config.toml
n_layer = 10
d_model = 512
vocab_size = 32000
norm_eps = 1e-05
positions = "learned"
init = "uniform"
Each number is 500 + 25 x the weight over its row's rms, rounded and kept within 0 to 999. Layers, rows and columns count from 0. Numbers have three digits each. The size before them is the row's rms in percent of the matrix's.

# layer 2 MLP up, 2048x512, rms 0.0519, rows 1755-1861, columns 64-127
099:495502506523493513502523500544468496481468493493516482508482569491492478499483461515537505527447477532522525518494480504493473483484496527505536477514490480479501538468519540500502483497486489
087:531527512485452517494506505514539444529494517493492464547528524500506484499512523499483481492545511533481467486514533556490500556505518472450489498454484515467468513487489503490488510524503483
098:532488498570515495480473533510484518511459520490531503501518415506543496490512480489472491472467490497526540515498503538497468496544481509484505491472493482474461492558512484467515483506506546
104:479476475467527507496548458495469559524466496494538486494443519536502552500502481496510546441477470483479513522520467494487487570519506514494501484519517519521462491526535518510525479510519513
100:523511553502447527505513474508523478541547511506486485463471517563477555507485529463519527498498499528493529496504514484480517490517551505538506473509508516525509514479499503486474552535536510
104:496477481463511453467485509504502458498459520497489512505538478512481523476505482491485496451453519455522519550539527474490474526495504508478474492506523524474491485529486476504474507519480546
101:469472513492466451501496530495511523546521496487486504475521438468515486499491531533539425512531497483514519527522526522469529509502519465487446543472548527464463535509543470537491503556512488
094:479505493504473493488481448503502509499488534512502481480468493494473536517507505466490501536493492500516540504472486512535467482511509493489476498485503512474528484502487529495488518530502500
103:481519520492509463533492516543476559495465494524511487506428459502561471488475529484486484488501505461485523529489504558481481505487501531537516518543510497490519515512499502479455514543487467
093:506531539517465487525520517493495493467549517476474519522459494525499483481482526503502501491509495469500500546508524482491509528497480486533531510527498495497480506451510484467522512482509495
096:501528499526475439505502532478485509522516475488479511493473543496466529480543579480500510467474537493455478491473490498471505485535494467521527492501485494499506489538491498524454505482500515
097:477518521475488550463499528472499486517503492500501486525536524491491506474488459484537527463538508520520497482489520499496485516502465486523492430487514471494463509489524494505508495542498530
099:486542523519501510533511552481491490473481524520513520431514498497509505472483512469486502529492519503540491484484496493491465516488525546450501505542455514523503550514488474501486479461480526
115:487493484530508530531570520494483506526482471507511514515461511533482509506480500478508486512471500540505473511498530471473469568489501439531468488538511500490516490543518544506500487473519537
094:484469507554455488482508506507496531479516531526502459458494539493496520470510528493485505514477525524439506476526466492490510466543471504520498479543482495514515528455538512520491493506527478
100:480521514454515477488514508467526503499484517505533524543527528475480530505511522546493504518486539510544510502492509484525531487556492510554506502475500487506516493511520509513498459476499466
097:452507508556480489516485502495510519514479457545484493469524523483498526551547499476486460487488490450485439502526495488519545504475490523529536505500553526530521555502508542500533524501508551
100:517512534489474523460485487494506508501552535528535489452506483461506525512536485514482546552523499518493512480518524501447469533473484486512538497530508475527528475547489500487458497461476424
095:430517451485500476535506467504533505521457525487504485506465499494515488475526539509471509499526499511517513514536519519492523492472475450461527503534488489511461480515507501445507471535503509
080:497514491487501552510453526479517497476510501519537448487509515502498451491447501460506500539486511466494477484476537473471536513506484552501497505481482517492524486512517497538499526475518489
085:485493485527469531494533505541494506540543494474508501499466497523504501481447477458484495512494484458451470503469502489491550481518504529488484482486487464505476488480501507481503479468518485
102:494535491499475525487491546493499508521496506525472536532525471514463559486488523505513508502478536468489495508506503464504480493529476490470480520530531476543489497528548473525476485514561508
102:517490474475513491506467455482538482498414481520463499453525506500491477523515493470523501486482495537526502507486478470485515506504496459513503480471503522533471470477526486512502499481519452
097:535525495473470469520512524488442490483484482557515535499508519495532522506524447480523513465525506512467551489530549528512462495515451511479515509516506507489512481479538496494509458544531497
098:481548491488477510472489516481502517506467471509508538509500518508521492498500547500493467490495532508468500505514499521539496509504473506494529487433436538517517516473511517511485499478485460
093:471501506497522473542458523488486504523490491509506469515481502495480458455497491484523478488505460524499518486493475497483509515527505510461495490517502561484499524495521510520491505478475523
091:539470529529503508519468524517520477462525497508528491500462481502545487475480501494531487478523513503487452533515463501465530513507479520481477464511537483462488503490521499496464481502512541
103:532488485469527504495517483481450483453510516538481509492520484528450441536523474494519507495442482514470507497526491484499486502474454497500510493560511482483489496519501519530450490468497531
098:502513501545495498494501514529511509501523519508499482487456497501478513463516533502508517534504538533476476510475499503493517553500529521487532433555469506500488477503493498484496456484482551
102:470539504503500477458485500489520570527472495481439540500502518503474485515523549512483489520485546495513516532479544469535526506482469484514453472497472501466474484489491541496487515504494472
102:484483512510504509475488486519510473496524469551506498528536494559519481511529544468523496506476466495514501503541500477484525510457457502465450496469491443505522479496485506511520468508504491
092:506471528475499474455517514479469482516523503492487526488500505539482484504512501485511506514513503480544457486486517518476495517500477462529544517491479533528497480535520493464473496422526508
102:507472506493501523508446454470471481483515494519514460476559551500494524486485493501508518496490456487495508475517529482478498498504490512503521515461516513500489494481511509504469496522486500
105:517509508463502539511503495459475452519533496517458478543507526468471477446516544465493482506531470520495502537508509521506477540523487460480520475567468483503507483540555539521496484493516507
109:502484474522507500506457529499504499513505497498526554497537466476475514457514483469498501475520489502486516478522474507517465517475467489479445511518515526517516520502533508510495521489484468
124:472533489483511511483457547466487511524506495496518507464544498517529461506503527509497522509504502533550523552509489499554553474487488505480502487528490476492501492524469489544519530542482516
106:525491516459513507525511491492482513511487515532485507490475480527473486528529503509514509541464529488475463514422495518523524499560516511483546509503524512475521446520497497496505510458502487
097:506544512470497535502480485493522478486488496465527506518507498533505510481463543469505488529491460546504507506511490546500479519469520513524487525447506527496521478507505522535515499495473483
087:506484511517509528483545518489486492502469526472522523509487480553512478487503518473488459535493522512473533497486459484509480522475478477525436529497497498475525483489469487484479495471477557
098:486503490460502527497537519476455503500473516490465545495557479493496490489497502504501552494489519462505532434470497518481498479467496490497491497503516527499509501533515475491465489494496487
090:536506494514512473488522454477461499514489505481494525500443508513512490520531522488531504487524490565533531518516487486485508486521536503451557524519523483506444517460536501444493507464538518
109:475504491474476514507537510502488509475515494518466504464518455517524473456514545518538468515554533504489516523498516511551506550544478483483541551507476532494512536554473462495472488453487500
109:488516520502513500514549506512495488477471495482465537497512522522509549479538496497468485502475482505477460557479527548509481473474494470511510510479498508479473546490494468458507454518511531
102:489501548524508516508510497543507468501489491474522504544492534498504535470503500523509508498504460574463492536463485535444472512513524440502482468484492453486516488452480477512521497511518489
092:515523494542498492533484518504536498555514485480489496496486496537517471514528488432508501512469510477482501494470501511485494508519512521521512495485500509532464512479503544513514503490486509
098:513480521475541496490473565507511562481481539526482454516519512465478516517512511456531500457550505518524457495543507519494499485482533498479480474491475553513498457493540521463489492490521498
087:504489502546508489503541495509472505497526531499509502546521488540486528474470484503486435483521487532496473444530503506535450529495518537507463475495551510507484480458510495494449495505476492
106:512481518526472496518510458509490509513511560442534508478529483497461534470528519535508467548505516496465521464498488505519519517469498506502540526492529514479488547504485480475535512536521518
113:507479476556472474529493555507542512452485525494506470529541468471477488513486473487471483500536466465496501515469461493473537519489521534472495509470495531480504528504565510532487536506512491
099:502500509536525501495529482479514516451505505461505489495516444493478482454489512441497506457501496505441490457515511493486534445505495471508546462519546506491476493480502540523567495504480483
098:535517512474472474471504526509474487491514508514520480484502507476480486501470504499540512471510513519486499502460482491475533483523447460519503484480495485526529528514525509488499504492468544
097:511513502497525504493508531533487518476466508502480506502509482461505489489522547563508487501481532549480530529467509475506461537522484568495483499449478512496539534525461542486506499533517496
093:466472471494503475540475454435485499456499515533471532520471514499506500533530510530489516504497482491533456480527509491469556500514522492523450451468506543533469514488465530520489542498475479
116:489468494488503478482502501479510499530510494481475516458499530508478483502493554479475483496503471465484546501502476495523494514516493468541506525546476471531528485509479493463502497517482461
113:493510482513462454465539494468487500523543514508487515509482521462481520514526535505510523466497477521497491492549501458491499479482482463509495518476485489507486480540505534543496504535542508
120:507500536528483566490527467497482525548477535486506478490520528500485512559446516492481498519502518501494536524486463500496499495514500492507499499501525500534532490475520507536489527496474522
093:512486513522467502537531496554514471496481484554513439508510539473496565476495492534524521484501534461572502509483502517475472503523521497512478519496504529507509535533483535496461489443488508
102:518484503488549550519532486461482462469465501514468528503496508438504505475507463545443493539457492467495486485506512466489527486490444513454532505501508493479492509508523513478516499525483504
097:466506457493473497524485477481513513514518541535503501522476511505495510521558502466483470506494462477507452485491530515518516537469468491513497556500490452523505491525493499558491511473514507
089:489504490535470505518498489472487511479475512505493502509548521483496540458520482495530461512513482548511517473488494495536456540512473471468523499446529558465497458521471522512480485548481506
108:489482460542503449495475548513484522478492520531496515561499518529456455524504512499488532484473499503465496514512491491499520493519465455511465529553528525538490532454504514507511471495485508
103:534465493489531512469473475484481495503511494471501498517511476528456499497535527532524468452491479555521474514460508532524473514492487525522492444499507468528482456506503502499449489490481488
099:505520542483488521476499492510508484485494526502509497470536522476515506498499501486514476509472501478504506570472491518502514506541527492511495505532533539472520513462452477528450496487469489
099:472532514488496458552482494471516491488526436517492505514532467545510462471504498469527485531482517477473506478551523490489483490467493493482481488461545538527520575487525498520517495512497502
106:487505493505548487492528462517516421512461532532486527523441497493529521524531495460485534526541469511517514536519500482467449506527500511482512518522534473468460492538504522493530511491520490
111:492515528533470517528496515504514531532475509438515473495475512470468478511483473458504510551529460504502525493467480522488507457497547513503520510478502484509506500443497471481493494497521504
100:504522502481480475463514530511454508491503500516488507481495484521491514462537519488508477532481497493525475493480446486544477516525502513491494487487525518488498504506518542505478496496479483
098:503498527500499471553467479494504501507475498508504475523449519542457531471497491502510489530462529532467454478472485497489493471522501506531512503485498485494471486464514521527461504500495513
096:491485490503500539486463531500471513481512511528486497503501505512504542526490497551505479511483476533465475527539503501526482484520477509506494517504522451525473522525495473538466526557518462
110:512534501499533512503468511479556518499502502500501520466514476503462475461472501516532530505480473501494499496511539543523494475539515519534456507468557512503425498511497491485501490507470520
101:488528473498508479480449505466503500465511511536496477536516503505501519506497529521527541453514504505520530549487536487510512498505445503493501526503455502514511497469487540514504501513452515
109:473535495495504514505521517518491511536508501514519499506484495446512466499465525490485502504484462540512504534489511526456497482509457494489530478539492500501541526476542475525488465487484507
108:511509508491505494473520454441452503497497500543530511517527489544508511439508545468520481529498521543497477502465472488502476502480486509485535566473511456457524473511507505484493512477498504
104:522477521457491489526469514508521507570503437505513470467483474509520494515477437543506499499493504511474484498526508503482491496542513509514525486459507506553525496434436475492521524508477472
096:478471492504487484470504468497485513522485495552512442522504475521499445441462503476489507486486498578415535491464534458487457505496455501539525493477529503475529491495470463525503479507497478
095:508474508492528469477486504527485524439510488538510528521503470474480479500477529488516501545495510486485509491520481459480550534485531515474497471509497493459480484511480472515542486518467458
095:511501492544484479511490515475478539473440519489535499516491549459462514537530491523507526516482511445514476525478505480453495467511442525514504483493471518470467533456498460466503560523510536
100:506516464495499480492462544526514507514546490470510530502482440515529521500474517473534488484452499503491507488499512499476507473494479479500499537507520497532514497533512499542478540525525467
096:503458509478515488513546511506532478463491542527504536484512490484555508495498470568542461529543455521436507529498543525529504496505511480511518452519517508471497483536497473497479516546497512
096:497471513502467476524451474503522516511475482518501478497521489513500479467507499520459478498484477480460500529496491468470495464490494505522505535514499504467525491535533455547488484499496497
104:497508498473547517548519537502447473483466538512510457481481525469531484484491486458508488507461466485496501450446459508527484511512520469477515514503509464513489497490493548485514466455543530
090:475526520496508553481497468464503512486458473488521484492501490488513470485508518484478503528514500544525516506496515474513460507499461482501492497527524489463485553515561526464502518530457515
116:520511484488513456518493488495509480533543502486498551478496494493487526488521482546533471499496469492456492496521508491488518492515491474531481490502488482488500506486482459483538489524469521
087:496487489534516498504507509473504503541508480505518486477474524531498504465494488564487472497521496570472520544502506477496524476484529493494562494512473492536484549475547482463542453568536503
107:508511482456502527511553530489555522475481503474510489513474506514461493485504515504524488533484542496504444507515477527526514512471458523495480487521491484486505468526588491514547512479489515
118:495471519491489488505488468494493495503463495452552510485483491498537509485530552501514476521538498498470525495547512474507498488520501533501569495505534506459538495545496497512475484477503498
112:521508496509483518503554528458424498514566484509521493476500506539499533508486544467522483503490485516469457473519507476476474460447493479471504506447523505497502505491496482448449446501569494
104:485489513533479517503477470512483532527501510518486520540475517523488492509458500499535493526478492523510524519478511498521512474522526522530466518443512512536526487512507501490524501465462460
094:474481487518496477513490447505501488517478523531494485467514542485479482479476463503537557494493512457477509486442527505519456541519494509493489498474537519470502509479484516493522464516465511
099:527485513516454502496492545478512488448494504548501467514477527481471481538498452449473504509498476516481483516519492493489480499469448507476529516508510499503447528513445493499530532510495476
110:546538531498496467545478539476502510493461539451477439517492437450508490556497574511497493471508511513489475521509468548484496484514498507469497541506464477537500504489466488474514498492527476
103:496539489488498490504536485495498479527454504478514519476513498476526543486449548499492496524468528503533494497527504506460503487481498535520480491505538549464488476498511461498460504487480515
103:518433518477505491473515450517481490517456487520504536511448525521460499460508493509499500514479545520478421457493503507502484457486495519543524550507516489512512502460489485479522470508507495
098:499497475494472481499490514468495491481503484468509519528492511469500467521498522431532501481507498484526475504538484557523476477485475445526527492515471453493565517560494508486462509515473462
105:517470512501484522506468484488540509486491512532491492466518550444490495528507551492482478447521468473525499508482472510517513469537477529508507476524479472499474501463486512506555510452468520
097:490510522485478541499480506471487499544460493523483483526441502471509573501507521538529518448535503484507504511527511508473491508504525476498545474494511495519530491506477479493495482517473534
095:521515470489432546519516508475475486500504496470530543488459486524519481511506480491498540438518515536523512550492468467523481473526491522528492511483473503519521491476483516522519537455485508
100:474525500502495501509479514517504524502526474519562571505495457488438498511484468491510427482506469522472546496481517491515480533504475498480517476511505504502509503500508497482499508548468485
105:500506510530519489495536481484524474506526471448477528441488489521526504484494552503550508484456489525510487476543513479510498548534476510554509504489510511507477549540514478502541504510517534
088:519541484480477531505488528527500487508499491483494533496494487472515491532497490513506511496556477547500451521502487510499482473490497511539478477509460494506471468491468480550438508547499512
102:464542518487473423537498477542539516474476491530499481490548521489510491518522483486543500484497458545478522508521433483524480526478462443538487478507450506518512476506470450494510472503489517
097:530502535538515494508482529544503479467485542499514486483525498478495481481515531547460552502494484517497496495450490466488500486530486545456520540494467528483466502486504521483509510506525436
098:497505501497532451469464538491500459492466480488510501541497512546514476528474493510498544501489505492509489506459523471516485511503491498511480572484503497500525538528488484514526511495515518
108:522514489484457499507531527519519486490572505508509482488483513467522489501541522505491502531539501503546524491493500505523510505533460522508505492508496506479542518488508508499506474495456535
104:512495559489507485502475501530505514497468494481462519528521488480508478528546500524518514484505521496483468475479505463521534505516493485502512499496413536440514475510522507498445499479498479
101:470456496490517513488567527485536514539491551496481466503535492480526473532532496470547533516477467517536522530506464489513482499508501526475528513493503496503559487505492475506536517506501543
118:497520505507502546520485427485536536504471557526490526483514514498539504526453488518482521524516517488498519521502492504519503495488524548517470511542533500500532491478490457498569525504497554
# layer 2 MLP down (transposed), 2048x512, rms 0.046, rows 1755-1861, columns 64-127
094:485556490464489480500508485524485486472522471500541471490517475531517513534507493525499487497479504460474490505512502513511501534491504497461504500454561482501476479506477456541494514521531474
090:441515477469525465514483492498473535457547512488542543530482534486483505474456509436505553502482522497478551503518495478474507512459494484516524494534494515532527486522492521476518490498482499
094:463518495475498475517486485515489516526487431500493456518446482546500504459468475500534509518537527550517480557480501494495481454517529488507499502486531491531509545497504530534510531489516526
101:482500496521464498507503494441478493528525520474488497501463501508503520502525514522485531565518490468513534504542505536519483507489540515494495490464506446483520456505550469483499509469472493
085:521456509466499527485451461495551479518499476498525507455529477495517521518493444518510486465504473458519522523491493532544487485480509484520484517557475512493507527499520542481499497486512436
091:527542542516458494534564528504480512509522472504520459469519500486511531434479523517483505486480500517496480540508515517512511476476506505513518517466470528481509530449497504513500509532502511
103:495496488520494502507485535500533508471500533532502502487536536502482527485509544534495522521491507477472495546517495498511485499505493455478482515500482481478486438467519482537502463476506478
107:496461543493500535497505521505464510495504522531517473518532491520542506492483458516519492513481566477510551507544527502496530534510546517491494513432500508459468520491519499510464549461526440
101:496487518442484564438516502465539459477544477529506495548502529474544494469485516536512514424481545456497506509517506504484481469467483525474493500462475496478510525407521474511532468508490466
094:512435479505510483505507534475538568477495463494517472525545530483519534498433482501512477552519511455520534535500510494492511480535485523486513501498500530511495478490485490515493547460518503
084:502503483525510504464487476514522458508520478509496490479480442517497540492518459488496505498525483477526506491484504541495479490496520512495492524487532482526448533522526496479575469510490492
087:540472537457498490498501522488450533466467493481478543506461498536517492485509489483463495476494482427475508482492474487533506503499493526483442546501520508518543529536494486517500460490487511
095:466517474514517535533517475484565506552509480513485444471506477494507483496499450531464481502516455474501491474444492510531488538506487486511466503506529508510509493505470540490487488515506520
111:531501457513513474486476501473466498520477499472499487488470542468562499496464544528549491499451424487454484506529486515522492539535468506454448481503471497494520474526523464491527482570470510
094:521524458466512506481541523499479515504521477496509486521490515499500439481469528502517520529514461475518491533547531505500489494485476474513541488502504536498458522485450467532462530505506563
102:467514495518497457495503514468509526522527465462547505557477539481483464485534523484486479486487473483506410501532482529480529516567548475498531491488527489505501444469476493480512517513498517
098:491478514491485519505529463540462521513505527518516508511499501483494551455493509513551529523501490503502445474512486509488538556478459507504512517512539512489499505473511432483479487453491513
095:532494496489486476463502489504489449449476484525474527540532525492512489497562481490485513525466481489472505527492506514526514503498521487495474500484517501449490521480481481519499482523513486
097:536464481534485490461460491501502509453538493541482510501578490502523504475483513511524470522490498530498503512495532458561496489511501470538505462498499475539520503480502519546490505466474507
096:530476487504504485503517470531537512541509486491473491519519497477517496515519509492517494461477500464488523470468481509477457504507550495496498541498503515469481524519482511507480511521495437
092:528541482466493485485513473489508551449475521500463454466519453484473476509522538554497524491483532465503548495521485541507474508499522429495479540488508508502487498511481524556488509545494509
113:456480531523524570542525521477509513521522478532461467479480494466509522507446536488460471538486468433529488484488512528491569492486562508493488472462522522546490533501488472533503501537523518
089:502533532489521519526492531520510504508472518477511445445530515496502518474532496466524480512524509422492512515491498482493476513514486449500509496494520512506520515511509510500498500500523474
088:454469482502510491540466470483540519558531499538525511487517503502494500530525489482459486503449493500520490478536484512483467507522517490478513481443524544476499500457513491487556526490524506
098:491525497521455458488450494451502475521471510501516523496546477483535523479500539448520496492450492544520559466532496503504467499459510514482466492504503513551534555526467463468499499511520475
096:503546478497509512485511471515515533468498501477538531467469521478506496491499525495528502496505477511509479438499493513544513514494525520505517475508485467465502498486486497511484492479498478
100:513490499509533512535453510480532538516515514495482442452463544476498539513492481514466533457503484524475515492447498497518473467516486500526478494510501517533539500548514527505477530455526496
095:464507482515505502508502489474496475551541529508541498487496467502514499470504490480504495550494460512494474477503499499478485510484501525508507510500491463531504500489482519474531499519467497
096:495497480486492489501492495543505488538474484493505484472524524498498491512474492462525477461508504478523470519479488551498474460508518483411494480458422534516479498501476523486529456481483495
097:505507524432446497492506485533492512504529479508527514484470538527492527454517500481477520492512487501513472479524518466503448506507476517507471545504517507531518495484514491521465502525520511
091:530505487466485558541525486488514542498532495505482514505509492492519529471541499528498507488506571413503515491485479531503521471509555542498514494523535507493511540550466498491518516529455502
099:477518484515532508467489554520531487461511532455510501499500501458491497488508511505481518468541526522520532510516463514522499492491496507498478541480490549541488487525490496481540525512512483
099:532485508529458482496486493467497530536478478527504503504497475511514492480502452521525433488475515517501485534517500541480506477491475490490513484512512510522494470497504489516503511519515496
106:457500502490468561461507491460490515483492522474480499486515522513558497504468502511497489545508445498481488540524524502482513525457524502504515517473508489485516488515527470494454488511524492
103:518523501511525502513498502483502498494532522505500506473524510528526479502483484539485507491518502484503488494523488505520491498482457519494505534486502526524499505466500544462500517488491543
139:498487505482507507481485509512492480511457504505456514500519528474521453499567519509463523498488506484462535500492514484530498528492465503509486443502521450473508493497512486510522514521491508
106:471504494481481520466521511483510521467512530483505490543512508533499476464473537472527560478487523522496499537511491473489536513457494521549456496506531484525499517498475485505497509486506501
120:547489536473489456496522445497531523499502503474499513494534442491518531530517506516463492453470516492474508493498536497523514446480511529516467500480499507551498515481560561527507521520464520
089:486489483502509543483479498516490457497484538522482523515477446476525529489477474506515501484529514549466480502488501481504513532496497505481509508492477490501498492516484447524519499511475512
087:477490492519489465510488490531494468518458498528526497538524523470472480445498531465523517480546520466531531465480483482514517528522515536476480486489500528485444503470473523485518499514495510
099:510501488484507483555498478524542545505503531488483511513506447491469493547532509488475507507488481525490501490484437507482495483500466479526455509460440501517503500476482532514507481534518506
095:462456501486499540505488515487482484506512525471530513490483505525465518478525498516520499536501508480526505505458516506525488495485519492563493507490493497487568503479548498470479472476519495
102:500523473517451489489499495499505506448484511517488511480516516474496510521425525547474485482524509534508513511503465532516509476436484517480497511529481464476492463491547474510506485484507464
098:535458481487488489470500487471480512530536471498505508527491531497538488529500507509498502490452474524478509508510541541495522514544504531514484487540478538514450497505522543544557550514421485
105:555487510509513499488476460517483478473492535488490523486520532511504540498529520538487499481486491513529491536487484500486514485524521476475513495532506483483498471516488473447485495480507500
101:500517495525498479490543457491530529524496502528482497465482526518514470493494471475522523500534501528478490428545520467466490516543477544543520510483468537539511498519525471458526485503501500
091:445532470518527519491532497474544523512560497539521492521501494523530476500541475453496503510523500489500468461483493519480521523507490503497500527495499497549471522474515535524467497489512499
096:520505531502542457533449512497476535542515489493500500464482517467497505533466503451489515463503440477521512545532531525502464519513520519506480495525471508515488517513511539515505531515504480
108:521492485498506495518493515476518451497490531507503486556469464462439473488523468484478475510484551490490477446491497497479493489459441504490506513504525521516448515462524527461553451443534544
095:492520459462496472470490514512453548522472520508524468489472522477489524460496517485484439504490506518502479480470480503513503493512481512513489509473510518519507442502516527501487486470498517
091:494519516532489500531462466472528523513499497531514466456472481487499538509510482496463525559481513492494448508502485470479486482498502554480499489495504532471521485503551520495491514481478492
094:536522472502546482517511543454507499502495460494523504546465460488511460525498484531556532450480498496524484442439512506479518488537485501525489496475514542508497527494485479503530459500516505
089:502477492492475497505523524550490480501434457498522469487514469508554479521479530479530498494507497488531512488479534506541538498493510489488498487478506451479523515555481471536485505542491529
100:474495538510518497497476501535448471519476510496479514480534522492470483474538525489517474503500495476482494487477505496508468504505493493445513478515495461487508501458536472484515508485495466
109:479533522493515510504511484479532520510499511455546480486459516489472482437520479515515535491495481493525476458506509478522534559502483490493519554478555508542471467496553461493498485490516483
106:543506490534494531494493490492521528509513528472481472495453516495542518549520543504508495515499501503494512446530487515465465488475482507486478503525494467523495565508486513469493503481458477
106:504538508484489504450476503525542473476524484494456482504509515501525518509487542505549512489529486506466512506512499517472500520528487486551457504525513464498512505460494525472459503515509552
105:512487488479479463485497511556479491495520525482459488493492492513529495502469518500466498536472519573496517497480504485538527481498480489521493466453502533528508479482481505470527487510522471
108:463509471456529449502475525484481486478456479529500477507505509487475484477518539519498535505489464551465514501518475463501528534513506479466494502568502487492541516473525505524472483482493474
101:498510525464503494508520521484495524486537459532515543541468498532530463515508537538484463478504476481535450471475483424496525508496487528492501516499499493520477540470499501533464521470487487
111:521501518526460473478462526519477488516503489496497524531468495519485499545513535486493485498473518510485523502494480500501462503473533508528498493455468485496498544491499470517520508551531505
095:506508543540471472560492472522517521479489521514473502534471491505500489500512548546494474534482517489509531509521487485512525514493522521512511499513503509458548515468521513460514512443501519
098:448490508497535550547517463462506512470533503515519535488461511527474468488510477511507512499486528442481477516494488478513466479504532498509481495473458494481545476534505472525502515467481479
094:432490442506491507510499506531524478568498502470472474499499538455532485534554476506538483445516513470537518550537445495516521517529468464500483492489480492507468475517526498511483522492521528
101:483490476469422499507490479494444485467509520495497501497462513502521520459499498496497494471448478545534501470449502523522490561514533512541487513532501529507490504564507480514490519540456484
110:496513511479462460512448595488504461479508467503482460521511488515500523452472484521505475556485472501493530520527494499503496476485475507539542491498511475502485505496474515520478478528491511
092:479491468474515496510539511447501491497515514510517488507492523449532533496522540505516488484492519516516487489540479495512487471528521494483508481494489563510524535441474468524506509487508486
094:468542519514468496519549455513480502526502539487509522506496515472479435505531470472469490514498466494520485506505437482525500452495477521507484499527532533478470534503527510512495518513530471
094:538510485503465483484502457497521498489512453510512492494467520460493491484495464516502526479545507467506529520495465469453479510513576489510560523483529524467525487503513487484502533483521571
113:519526485480522499438499500491509439528495496509517466500471520533475500506492483510492491567485461525492498522488481486454509488453439480517488458484509507519440473530484509467470539460483499
098:514516502477520503486487483482472479481516500476484504477454510475473512543494500493449481499507504461472511489454481476478508477496465472515489486455518457489508479467462454506506507506515499
104:517524493456482537497463510490487507485504491492534449470491486506449522481511421482514514489477474488519501520449444490504516492509532536511492543484523542500460477482545532506468474516531425
091:506526472545504477491480527540486541548504535474543515529457462528537471497511531533479499523483535514533502532495530496505488475494478480513487486529507457506483500523563542483499530500521506
108:510553517475485521527479485478472534538520475480520536495454515506484499509518514501519520486434466458454521483515555496473482511512516529501500517509478486539468505482543497501467508517463505
089:498525528520524482519537456501536523521542505469519509464514496509492557534487499489480529529508551534528527466479479541461478524510490519469486500518463536517511477495535500500532488482458507
098:514524476486491527533529479531531471517514465517487497476499489525518504529499558526501467492457488457494469523527484479469472471557518502517472498511519508490495476510552480499468506458515499
090:476488506511522474487511535571509469516468523493514537500457486525510476462473489504482490472474456491530537539500482469547503492508543524513488462470520494515523521573460512515470479511521511
129:466484474496468511452488468515526494522501482487434472487505482473531520568484504507465505496499457448493479507463506505511501504541545537455485493502507477476467483527573471527510508495507487
087:439540483467538548525466487488515501510455476505512487500486503517464476519470465530491506509510512518488429497500509476475514518523515501522514546513517503465484531486517487519518496502447507
100:546481512443480511545517485519497497499526492522493532525527542519515469487459492490574487463522530473498497494527531541543493481565492530483480488453464481549495510473527520485499475528490498
115:465501529481555502463486497539492499489508519503498582491546519534476507484489479510478510486504514538540500533484469508472522534516449483526456491501493506525505482538465488499540535478486512
100:497487482482527490480506478487484476463487543501482486522526489522534562517528491495493548437453531520453488473487423514511509511508519487471499531514500511495486504507437491471500478481487508
122:509513522472539432480542553507481508491552433510483498509499477509555546523457492531462448514490531463536476502539587483496524496487529513494537489492513512491454498542477513527500526512511500
088:475464518512508494491472486488504494489488521549466502455512520538470480481550492486489526507504474438530516561475480523505491471539428501506530529499509523488502478532481515516455502502455452
107:474523473511506499468480482529493524493506497493522483508560539492504506484531535500476517504498521492477496521498457514469515481523472467499506496498502477490462513507471510485490517487464465
115:500509522474496512492493527475503515518488479484477537515476507487446498530464473531522476506541490496524537532524556525453467491513535518513528472521485530484494516493531513520514476505512506
109:468511505543505498507511490519463516526501452494521455490512485533544488536526519529510502482485517536463483533476526525498448492536505532487515468507479490494497529494505555502489554481499461
093:541466516523547523479479527459520541488517497511513499535513544517501529463516494462467536498506522504515465496535479518495465504497484529477497495499512505520486442515492523490529483445521500
094:466520524488464498482501513485511480488502526520489503505539510508478507543466501483519501486513480501511504486548509481492500483517441507490490510524491501446495444535513527529487512456497517
098:445557513423510537475528506478492534470522498576491536501498548525465503536475494530499516489467514506468499544499541527508511483481482498486502495471506500476494501462448511503515554447557509
100:503505540509474499478489494545503496492468526477497501512481469513502506514505563505465514543517521453536478488515511494488492461459486481507494493523481528493495516470493533482513502490528477
097:465474497482473511511493546483472518466509509484467516486534523506503491493495529497534496521507500556500503507492476503476522511498518495477500522537515494479479482515523493536453475497494509
089:464508486466542496488456452484500483509476487474539496462561497478532502551513479504549487524458536524456576485509551454495474527444480490493464513481475460473515489520477498505505505502521495
095:460501482543529520513503497444489499501536483482504461474473461513498467494477525491454478480466530528496516480489530471456511513499510501500503530496479507552470431485471533429504508481524525
093:476514502552510527450504512494556557445508538478536516525498516527511535512475528515519458489536471464520482498496517474536497473518522498507501525506513527471536508459476470488522504454539525
103:487531490509472489516503496507492510475501556503520511533486437460502471437479521482486491509489480500508518487519504501499468510505536460563473543521508532544505481434472502504518488491471479
092:438513559511508529526519498476556494484500452519494472482523485538499460496475457431503449501508490498490494504463515516461492497502489516504507494479507470477475485531521537525495495536506507
102:481509494512512433523487536539498480490478473476493512512497475497533528520478498497525497527466488467497456489507468499459485500485492516526487478492487539473453507517468512507496525543487496
100:537462492450504503499497513493488444568494475510520498484469502477540541433440537519512484519485494519540524499472483525514519535466466514471509502521526521471529489498515420515485490478477541
088:495488458490498482503485491457488500477491505497511464515486543468536494459505516511499553500500500524511540472489518527487482525504515529519505541539511488506517463532493479496473516475493521
100:491491486511475435455483501489486543484528502513471493510540506485488470480536514469535463555503464506445490484485504482495514501461497492513521515462515500515453486495496538519510522537529473
091:488481482484458505491532473487486440490522512479483497488489486535533519507537463447457486532513515484514544512531482428521514491499465505501475520484523490513500476532447569572496495515517483
095:562472557460451503498501508483455491516469520503512503497505500538500520509504480522500436498478464502521501529527502513498494517461504527489474485518543505470476505486553505512495524508561491
093:504534496499531515518469473472522543485521492513539529476520535490512510482479530531484496529477519505535469533500500510462494496512512444525479492496448486463506466555503504489512482499530489
102:555530485496520460462557491490541472499507481528489534481501499504514488486506503484518469529530510522488534509535509517487511471524554512513557515514509486501497517525485521533528505484547480
105:470501513484472517477477493458471510520528497525471483452527484494531505491560486448475501488516484466508510515534454531505464477486504495471447490466522497494475516523521493501534512478510490
104:471511490473537478532498506464463511507526492522473520507475477527510535489504526485528479532523489439503453558484504477488512492518489495508492536508493507430510499527500513474498532480469521